From a checkpoint of a small transformer trained on Wikipedia.
Size: 9 layers, width 96, 3 heads of 32, vocabulary 2048, 1.23M parameters.
Architecture: biases, tied embeddings.
Each number is 50 + 12 x the weight over its row's rms, rounded and kept within 0 to 99. Layers, rows and columns count from 0. The size before them is the row's rms in percent of the matrix's.

# layer 2 attention key, 96x96, rms 0.216, rows 0-95, columns 0-47
088:50 52 53 38 64 49 70 52 55 49 38 48 52 36 52 56 31 65 21 33 69 55 34 50 71 25 48 47 66 62 68 36 54 63 36 53 41 43 51 35 49 60 54 50 46 77 62 56
077:37 43 57 48 66 56 43 41 59 43 72 40 40 53 61 72 39 40 48 47 55 45 62 33 66 64 55 25 52 61 53 49 38 72 20 50 56 72 56 39 58 49 40 60 59 36 31 44
090:53 38 42 57 19 46 56 39 66 27 46 29 37 52 57 42 60 79 58 55 61 64 42 38 52 54 57 47 49 48 45 45 56 49 57 70 45 59 56 57 50 69 66 56 41 49 35 58
075:64 38 48 66 69 50 58 49 27 67 65 45 57 42 20 54 34 44 43 58 41 52 33 38 48 61 41 36 60 54 65 62 44 34 54 43 70 39 40 46 74 42 55 54 55 45 50 14
075:65 48 57 41 60 38 66 54 54 44 66 57 48 53 57 70 33 32 56 42 39 33 37 63 59 51 46 46 74 47 63 38 47 50 30 38 65 30 40 71 50 33 47 54 63 49 51 40
089:46 40 39 46 63 42 38 25 51 37 50 58 56 57 63 41 50 60 87 60 60 56 42 42 71 48 53 60 46 48 42 48 62 49 52 46 56 39 62 23 31 61 53 37 46 72 41 44
081:54 56 48 49 31 53 56 39 37 43 49 54 57 39 83 51 37 48 63 29 45 24 56 45 36 31 62 43 55 42 58 50 65 54 55 65 44 61 54 41 62 57 42 50 57 45 64 52
098:60 29 54 35 49 53 41 35 59 35 56 63 42 32 56 41 49 61 80 46 41 51 35 46 43 37 39 47 45 35 56 60 46 50 73 30 63 50 33 38 32 65 44 34 44 24 52 38
085:32 44 26 56 45 48 51 59 47 54 46 53 55 54 50 47 29 53 35 46 69 54 58 27 69 52 44 36 37 42 61 43 77 69 35 61 68 28 56 42 53 51 53 63 66 68 49 50
081:67 47 62 42 70 56 52 57 39 41 65 55 58 40 46 33 45 50 45 64 68 69 39 50 61 57 50 51 33 54 33 52 57 36 41 55 54 35 48 66 45 49 58 47 52 78 66 57
075:41 55 51 48 47 30 63 60 45 59 74 38 50 50 39 43 41 44 57 91 35 47 55 35 37 52 54 39 39 54 50 54 56 65 47 28 45 43 81 28 47 49 59 55 50 60 43 72
086:47 64 29 55 40 53 39 38 59 23 33 48 57 47 58 47 70 58 54 51 45 30 54 44 60 45 42 56 43 33 69 76 40 51 46 38 63 59 47 53 63 40 28 62 50 34 36 28
090:25 66 71 56 54 28 53 57 66 45 39 61 66 40 53 67 36 51 41 33 65 39 37 55 57 33 26 53 53 41 59 53 50 44 34 65 47 54 43 52 54 59 58 62 56 72 53 47
080:44 26 57 51 25 41 36 35 50 50 42 70 65 64 55 45 61 44 59 42 43 42 61 33 59 70 65 35 47 40 49 46 45 56 67 33 57 51 34 65 45 54 59 20 69 51 56 46
076:69 39 57 51 52 29 50 36 55 60 41 30 42 47 53 45 52 41 40 45 42 58 45 51 46 54 46 54 54 49 61 28 23 52 29 63 43 49 55 51 68 57 43 55 23 45 46 54
076:40 27 45 45 44 55 81 67 44 46 49 55 58 41 47 27 28 47 47 47 62 64 39 52 60 65 52 46 33 56 35 57 46 66 40 35 44 33 55 40 53 48 44 53 54 38 60 43
087:52 61 52 55 66 64 38 35 41 43 35 47 50 65 46 36 36 58 75 36 72 56 59 50 32 65 43 70 41 38 71 35 48 55 57 27 45 50 48 50 36 47 52 41 52 44 21 37
091:63 54 39 34 49 54 52 40 47 34 65 68 42 48 37 54 46 58 35 58 66 54 51 20 40 52 37 47 66 45 57 42 52 46 36 28 58 51 62 49 51 57 38 51 51 42 39 44
083:52 57 66 47 49 30 57 35 38 46 48 47 30 35 61 49 57 53 59 55 57 59 61 31 39 60 38 24 57 52 44 61 50 68 64 83 49 39 45 44 63 58 55 40 57 44 49 52
086:60 40 54 37 63 37 49 70 42 45 71 56 43 63 45 53 38 30 54 49 65 59 38 35 74 38 38 39 73 49 65 65 46 52 34 36 44 40 20 50 57 39 55 67 50 77 46 52
076:35 47 49 51 59 68 17 14 69 57 48 58 28 54 43 46 30 45 70 62 60 58 46 55 56 51 43 87 58 49 67 52 40 47 54 40 30 44 51 56 37 59 26 45 39 33 44 37
097:52 46 50 32 40 73 55 49 44 63 43 37 43 59 62 46 68 36 65 46 33 36 49 49 61 51 60 72 36 54 51 63 56 75 72 59 57 62 69 76 57 29 46 39 39 40 61 37
084:41 52 62 39 68 37 62 51 56 53 61 35 57 66 50 39 29 40 59 58 62 53 38 51 41 51 36 36 63 67 45 55 55 57 55 36 48 50 61 32 72 45 48 52 41 71 41 49
090:37 63 60 46 36 61 60 51 55 75 36 22 36 24 42 47 39 55 46 48 48 22 61 68 54 46 49 50 53 53 42 37 61 76 57 38 35 44 44 51 65 64 55 69 48 42 55 63
084:48 49 21 57 61 43 64 44 58 47 62 60 49 29 62 43 62 79 46 47 57 65 63 63 52 61 75 60 59 33 48 40 41 33 55 28 54 47 60 54 57 36 61 39 40 41 37 48
079:33 44 48 76 61 37 52 59 36 40 33 72 37 59 56 61 44 23 58 52 45 55 35 69 51 64 47 61 48 61 42 65 55 48 60 47 60 46 57 42 48 48 37 49 40 54 45 51
084:37 38 45 38 35 38 65 41 38 45 39 70 51 55 47 48 46 41 54 53 45 62 73 53 54 65 42 47 33 79 51 25 45 37 50 46 48 41 41 31 55 55 49 49 52 58 73 37
075:59 42 42 60 46 62 68 32 57 48 51 69 51 69 61 52 32 62 52 46 60 38 53 62 34 37 31 46 36 50 46 41 44 48 45 24 48 41 69 45 51 46 43 63 61 61 43 67
092:42 57 28 46 40 39 60 28 59 59 64 32 51 38 60 71 46 35 23 46 46 40 48 54 48 50 34 45 62 73 43 60 47 57 50 56 30 41 45 57 82 47 35 47 51 62 69 42
088:61 14 49 50 62 69 63 25 37 39 59 60 54 69 41 35 52 43 72 28 55 50 34 52 45 41 35 51 56 44 37 52 45 61 52 55 61 63 56 47 50 50 47 40 48 54 63 19
090:40 54 55 45 72 67 67 55 27 58 53 59 30 62 34 67 61 73 43 64 36 45 49 40 48 61 34 64 47 38 46 43 43 47 51 42 68 34 46 56 43 45 46 71 44 65 50 61
073:57 46 47 54 48 18 74 59 48 47 58 61 42 46 73 58 28 51 58 50 67 83 57 48 63 65 50 29 58 42 57 59 26 52 47 30 44 23 53 61 51 61 61 19 47 53 60 44
114:61 26 44 39 72 54 56 39 45 50 38 41 37 64 41 28 45 50 56 47 69 69 41 35 53 57 51 58 45 30 49 49 38 26 58 48 70 45 68 36 42 33 58 44 44 48 45 47
119:49 52 38 58 43 66 41 51 66 60 52 52 58 48 72 53 61 39 50 44 42 42 48 44 37 55 37 60 40 73 41 44 54 80 69 78 46 62 68 41 35 48 40 59 49 40 59 46
105:56 40 64 39 70 27 67 49 52 63 62 30 38 38 59 52 44 42 46 44 55 42 55 84 68 58 29 53 58 36 64 35 44 65 41 52 42 44 45 45 54 54 59 43 64 64 52 45
100:56 46 53 60 45 42 52 37 24 50 73 41 44 42 50 27 42 53 45 41 47 29 58 61 62 59 43 41 39 45 58 44 47 28 18 32 35 49 53 70 50 54 58 45 59 49 38 29
107:58 34 53 65 52 59 78 50 41 65 58 68 48 50 57 64 39 55 35 48 71 55 50 45 61 58 44 62 33 46 64 46 34 44 40 63 46 29 59 42 73 50 58 76 50 58 28 53
101:91 55 55 25 67 40 46 41 62 48 48 35 50 44 57 63 48 55 45 56 47 46 44 65 37 39 49 39 52 47 55 29 65 56 31 39 56 28 56 42 58 42 59 37 46 32 26 46
110:49 40 41 27 41 48 54 66 27 50 47 39 46 52 44 59 40 36 41 41 52 41 40 45 71 48 62 45 46 68 52 42 33 71 49 50 60 64 43 43 52 41 62 35 38 62 53 50
125:42 53 43 52 44 40 50 54 39 63 38 34 58 46 51 46 73 66 38 53 55 45 61 57 43 43 56 39 51 46 65 54 69 68 56 71 53 37 42 46 93 36 47 53 53 52 61 56
113:33 49 41 37 55 63 60 76 45 47 60 58 62 57 37 51 22 24 44 47 76 50 42 51 51 44 51 49 56 74 33 53 56 33 30 46 72 69 36 47 45 47 37 58 47 54 66 49
122:30 46 30 37 43 40 66 46 66 35 34 42 59 62 67 48 50 39 30 54 37 54 42 68 37 43 57 66 69 52 35 54 40 43 43 62 32 61 33 48 46 50 67 54 44 51 46 45
125:47 57 51 61 74 40 44 51 67 47 62 55 59 64 52 77 29 69 51 57 57 56 35 46 35 46 42 48 54 56 58 40 48 48 27 50 48 30 41 30 45 78 50 52 43 75 60 31
119:60 64 42 44 31 57 38 76 46 50 46 49 40 34 57 30 50 52 61 70 55 44 37 43 45 47 75 49 30 76 50 52 39 35 56 48 51 47 32 39 25 54 62 43 57 23 35 40
103:40 49 42 35 58 55 71 53 40 38 62 65 46 51 35 43 40 44 38 67 29 50 46 45 46 59 39 53 64 53 23 30 55 52 31 56 58 36 44 48 60 57 53 42 65 65 36 28
103:68 39 41 67 55 57 56 48 28 46 57 49 48 70 71 64 65 45 61 68 52 33 40 41 43 47 54 59 59 54 76 55 41 57 48 27 31 71 52 62 55 73 26 24 51 62 49 65
105:57 64 55 56 55 44 39 39 70 46 41 31 67 53 35 62 68 51 41 27 37 51 62 41 54 57 55 61 54 64 47 47 53 48 58 52 46 27 68 46 70 85 60 33 55 37 46 51
111:34 58 49 53 36 52 62 43 47 47 56 49 33 48 45 68 78 58 66 42 51 28 63 45 56 43 77 74 51 50 51 35 37 51 58 56 60 57 44 60 73 44 65 26 60 39 51 50
111:75 48 43 44 37 76 42 36 46 70 26 61 60 68 39 43 63 49 69 63 62 43 39 36 38 59 58 55 20 60 54 65 45 63 71 45 66 54 36 49 47 34 48 33 62 32 67 40
108:67 36 52 49 46 60 56 61 55 32 50 77 54 53 22 40 61 55 55 53 59 54 26 55 20 42 47 70 47 34 45 58 34 45 55 52 58 32 49 45 46 62 75 55 43 62 19 40
098:26 64 55 45 47 38 48 53 55 37 61 55 44 63 60 38 89 49 55 58 46 60 46 46 45 46 73 47 56 52 48 53 61 47 34 47 62 65 56 47 39 63 43 37 41 63 20 54
122:59 34 57 50 48 51 56 48 37 70 46 48 49 43 53 39 63 47 44 26 51 41 51 45 55 53 64 28 45 44 56 40 28 52 55 81 48 71 60 50 76 51 70 69 56 26 49 30
096:50 33 39 65 48 79 55 43 41 56 54 58 56 58 50 70 57 57 64 48 70 23 36 41 54 56 53 42 41 41 39 63 49 53 46 41 64 31 42 34 40 58 36 60 50 33 64 48
111:54 42 33 45 60 50 26 41 50 32 34 62 67 52 62 46 55 60 71 57 32 54 40 62 52 59 78 77 36 25 44 53 39 51 68 51 63 72 38 46 38 56 56 34 55 49 58 34
112:49 53 51 51 52 66 42 63 54 60 48 48 62 39 54 77 55 51 47 43 50 40 38 43 72 45 61 37 48 84 45 48 40 67 36 48 56 35 54 67 72 40 73 54 63 51 38 45
099:30 42 56 51 34 66 57 60 68 75 60 28 49 17 36 58 37 54 46 34 45 46 39 61 48 33 50 45 53 51 38 53 49 45 49 52 41 73 45 51 57 73 59 55 40 56 45 43
115:52 31 74 51 54 69 43 42 36 39 76 63 32 62 52 50 61 48 69 63 60 84 58 57 52 55 51 50 47 46 52 48 59 34 73 36 38 68 44 47 56 53 54 56 44 31 37 28
112:39 48 65 67 56 32 61 81 51 58 63 49 43 33 44 52 31 32 27 48 55 56 40 49 47 50 39 55 42 70 43 51 53 60 51 59 45 60 49 45 59 36 36 55 70 58 76 68
116:56 39 30 47 56 31 59 47 34 26 47 77 68 62 44 37 60 40 34 47 64 68 36 36 59 36 44 26 55 61 68 38 54 53 27 50 48 51 49 37 45 42 47 50 64 67 58 56
112:30 26 55 63 32 69 27 54 66 49 60 43 41 60 66 36 57 53 67 45 58 59 75 36 41 53 41 36 35 52 60 47 66 54 50 64 66 71 25 30 22 45 48 32 36 41 33 35
112:37 52 40 34 69 33 48 48 53 55 34 52 47 30 49 41 53 74 58 55 34 18 50 46 35 37 69 47 55 48 55 42 63 54 63 45 44 38 50 46 70 54 48 41 52 52 31 42
119:60 59 67 46 46 49 45 49 30 55 43 46 39 35 44 70 52 24 31 52 44 56 51 48 52 49 43 64 43 31 52 50 58 35 47 63 38 61 49 44 51 36 43 73 29 64 70 64
105:55 54 39 57 71 59 42 54 39 33 77 51 65 66 28 70 40 42 60 51 46 50 27 55 53 67 51 32 59 49 54 49 51 59 56 59 39 48 51 44 50 32 39 32 36 47 31 28
113:31 70 59 59 60 49 53 50 66 69 50 39 37 66 64 64 47 53 21 54 55 39 58 47 55 42 55 26 53 42 51 40 48 38 47 78 39 60 56 56 72 74 58 72 61 56 53 56
105:46 50 62 50 46 63 43 66 62 51 46 52 50 70 30 30 25 38 67 54 62 59 51 24 40 37 58 44 47 38 30 71 20 55 39 51 44 70 38 76 43 53 62 78 44 54 63 52
118:48 68 58 43 36 47 59 57 48 49 32 28 41 42 62 49 49 35 28 34 39 44 62 69 62 52 40 23 57 67 42 41 60 60 56 55 18 41 20 47 62 56 38 54 35 69 58 66
106:61 59 32 40 45 40 57 50 60 29 25 42 55 38 42 38 67 76 68 49 38 39 53 52 51 41 70 61 37 53 73 64 59 58 60 53 41 70 34 56 56 58 53 35 53 56 45 54
091:54 47 52 44 61 45 51 36 39 51 62 42 65 42 46 55 58 55 45 39 69 26 53 38 50 60 45 35 51 64 52 39 64 59 69 51 41 44 42 41 59 61 36 48 54 45 49 32
098:52 45 31 35 45 51 72 34 23 40 50 64 43 72 68 19 42 65 63 46 52 35 51 74 71 56 40 57 42 53 38 46 41 52 70 34 65 60 38 36 40 35 33 49 51 56 63 48
110:52 64 50 50 54 43 28 26 43 44 54 49 44 53 35 39 67 63 55 50 51 64 66 49 34 71 68 56 54 45 76 57 54 35 61 49 32 47 73 41 40 43 37 22 43 65 41 59
110:62 46 28 43 45 53 33 32 54 40 49 43 61 65 61 55 74 50 70 61 35 42 58 40 28 51 60 50 39 46 48 72 48 53 62 25 51 72 53 52 37 51 42 41 45 25 62 33
103:42 60 57 42 55 39 50 57 55 60 59 45 37 49 23 80 36 51 20 44 58 16 61 56 53 60 54 54 58 65 71 66 54 47 25 39 62 44 43 70 50 49 42 39 44 51 55 36
091:71 47 71 69 57 38 29 62 50 65 69 47 70 51 51 56 49 37 52 58 47 54 54 53 53 18 53 59 28 53 61 43 60 60 48 62 52 37 37 83 36 42 51 72 52 18 39 36
104:48 65 48 57 44 64 50 51 40 63 39 39 60 52 39 32 36 32 58 61 81 55 76 53 50 51 60 56 54 60 47 47 45 55 61 63 41 38 51 47 59 52 62 28 69 52 53 31
100:33 36 61 57 44 63 27 31 28 56 44 50 28 50 54 36 64 37 79 45 48 54 55 49 31 53 51 51 51 34 41 62 58 40 76 42 55 65 40 72 33 46 55 29 37 42 27 46
097:38 29 61 42 28 53 70 43 43 50 59 61 40 57 45 41 72 57 52 49 46 62 46 41 59 70 30 60 74 38 57 42 50 54 61 61 48 56 42 55 45 63 30 48 57 51 55 54
103:52 38 56 55 49 23 56 59 36 45 55 33 74 52 56 55 34 67 26 69 50 48 47 51 50 43 38 60 48 75 64 50 40 53 40 60 37 70 59 60 45 43 48 64 51 60 75 58
101:33 36 44 57 37 65 57 55 52 50 49 53 36 38 47 43 42 60 72 65 41 65 44 50 63 36 40 84 38 64 48 42 42 50 37 62 53 57 60 62 38 61 63 44 41 25 37 53
115:45 59 45 47 42 29 70 44 39 66 44 46 51 51 66 66 72 34 31 44 43 50 49 65 42 60 52 56 63 47 52 51 51 76 39 69 44 69 56 56 83 48 47 55 51 39 42 55
100:53 61 54 53 60 28 62 57 45 53 31 40 57 42 39 50 57 74 38 41 42 66 43 39 61 54 60 40 51 55 64 34 41 63 45 30 38 56 41 67 45 59 52 51 57 26 27 31
104:57 56 66 29 26 60 44 45 42 69 68 22 39 31 59 43 46 43 46 56 36 31 54 74 47 33 49 62 55 29 50 38 35 56 51 67 46 60 44 70 52 52 47 59 59 40 43 35
103:58 34 53 41 42 49 42 48 61 51 46 37 59 53 52 57 54 49 41 52 47 48 56 70 35 59 54 55 59 67 49 41 83 58 77 54 48 67 50 63 51 41 39 50 52 37 57 35
103:51 33 58 47 63 48 65 49 38 22 48 37 39 56 54 40 51 47 43 71 65 67 41 49 30 53 37 55 38 74 48 45 60 57 46 47 60 55 52 60 42 44 29 27 37 61 31 42
115:36 55 48 71 26 66 43 41 52 55 50 31 45 50 42 56 73 49 41 52 49 41 59 43 41 64 56 62 45 61 71 45 27 49 69 69 46 50 62 37 48 48 42 39 41 21 58 52
115:39 54 56 49 62 38 68 58 48 51 52 51 35 56 41 29 32 57 39 57 67 62 41 83 35 43 42 25 50 35 69 49 53 31 34 54 18 44 38 37 51 65 64 49 57 55 67 37
096:71 42 52 58 66 39 46 43 43 50 58 50 63 49 38 39 60 65 55 35 63 47 55 59 57 75 57 57 33 61 31 53 39 45 54 66 67 34 42 74 31 23 53 18 61 62 51 46
096:31 64 52 56 60 52 59 51 46 84 45 29 25 51 43 53 27 34 50 40 54 47 51 34 60 26 52 74 55 65 34 38 44 65 55 48 33 54 56 65 65 62 52 28 45 50 66 69
097:60 44 32 46 52 56 42 36 37 62 44 60 48 68 42 49 51 35 48 46 50 69 54 66 68 64 47 75 42 40 37 55 62 56 28 31 78 50 23 42 45 78 46 44 44 59 52 50
107:56 44 29 52 38 38 53 62 33 53 47 47 67 37 19 63 41 35 37 35 55 77 47 55 44 37 41 59 57 67 61 38 40 50 40 54 45 39 47 44 31 37 37 53 52 58 26 43
095:28 59 32 55 23 36 65 53 34 50 46 44 61 45 44 60 52 47 72 58 51 24 53 50 47 57 54 70 38 38 61 65 65 65 41 59 51 52 24 62 48 45 47 66 42 48 64 54
105:57 64 50 32 61 45 38 54 66 48 29 34 53 61 55 38 54 55 61 51 49 58 69 47 58 38 52 64 57 45 34 50 36 56 52 44 35 70 74 41 42 59 65 15 53 50 43 68
098:49 31 35 45 76 36 42 47 69 45 53 45 34 61 47 50 58 43 46 50 64 60 55 37 48 55 41 44 62 53 70 43 68 46 49 28 52 49 54 37 59 64 26 60 48 48 65 71
097:32 60 41 50 49 50 60 51 62 68 58 28 59 53 61 58 62 59 31 53 43 53 41 40 42 41 42 18 53 55 37 68 68 39 48 77 61 55 34 49 48 56 57 55 67 73 31 59
107:34 48 44 66 50 43 45 47 46 67 40 37 57 52 45 60 49 56 45 59 62 43 46 59 44 62 42 17 62 60 45 51 63 68 53 44 50 69 51 60 64 55 24 47 50 53 56 66
104:69 44 43 52 48 56 38 38 46 47 53 74 41 70 44 41 41 52 63 41 67 42 48 50 55 60 61 38 58 58 49 41 42 50 36 46 49 51 44 41 52 58 44 30 43 41 29 52
098:47 50 62 54 42 57 62 33 45 36 40 49 48 31 34 50 44 50 55 60 58 60 36 49 71 38 46 59 50 22 42 46 58 55 52 36 57 25 62 60 55 61 73 48 74 65 41 62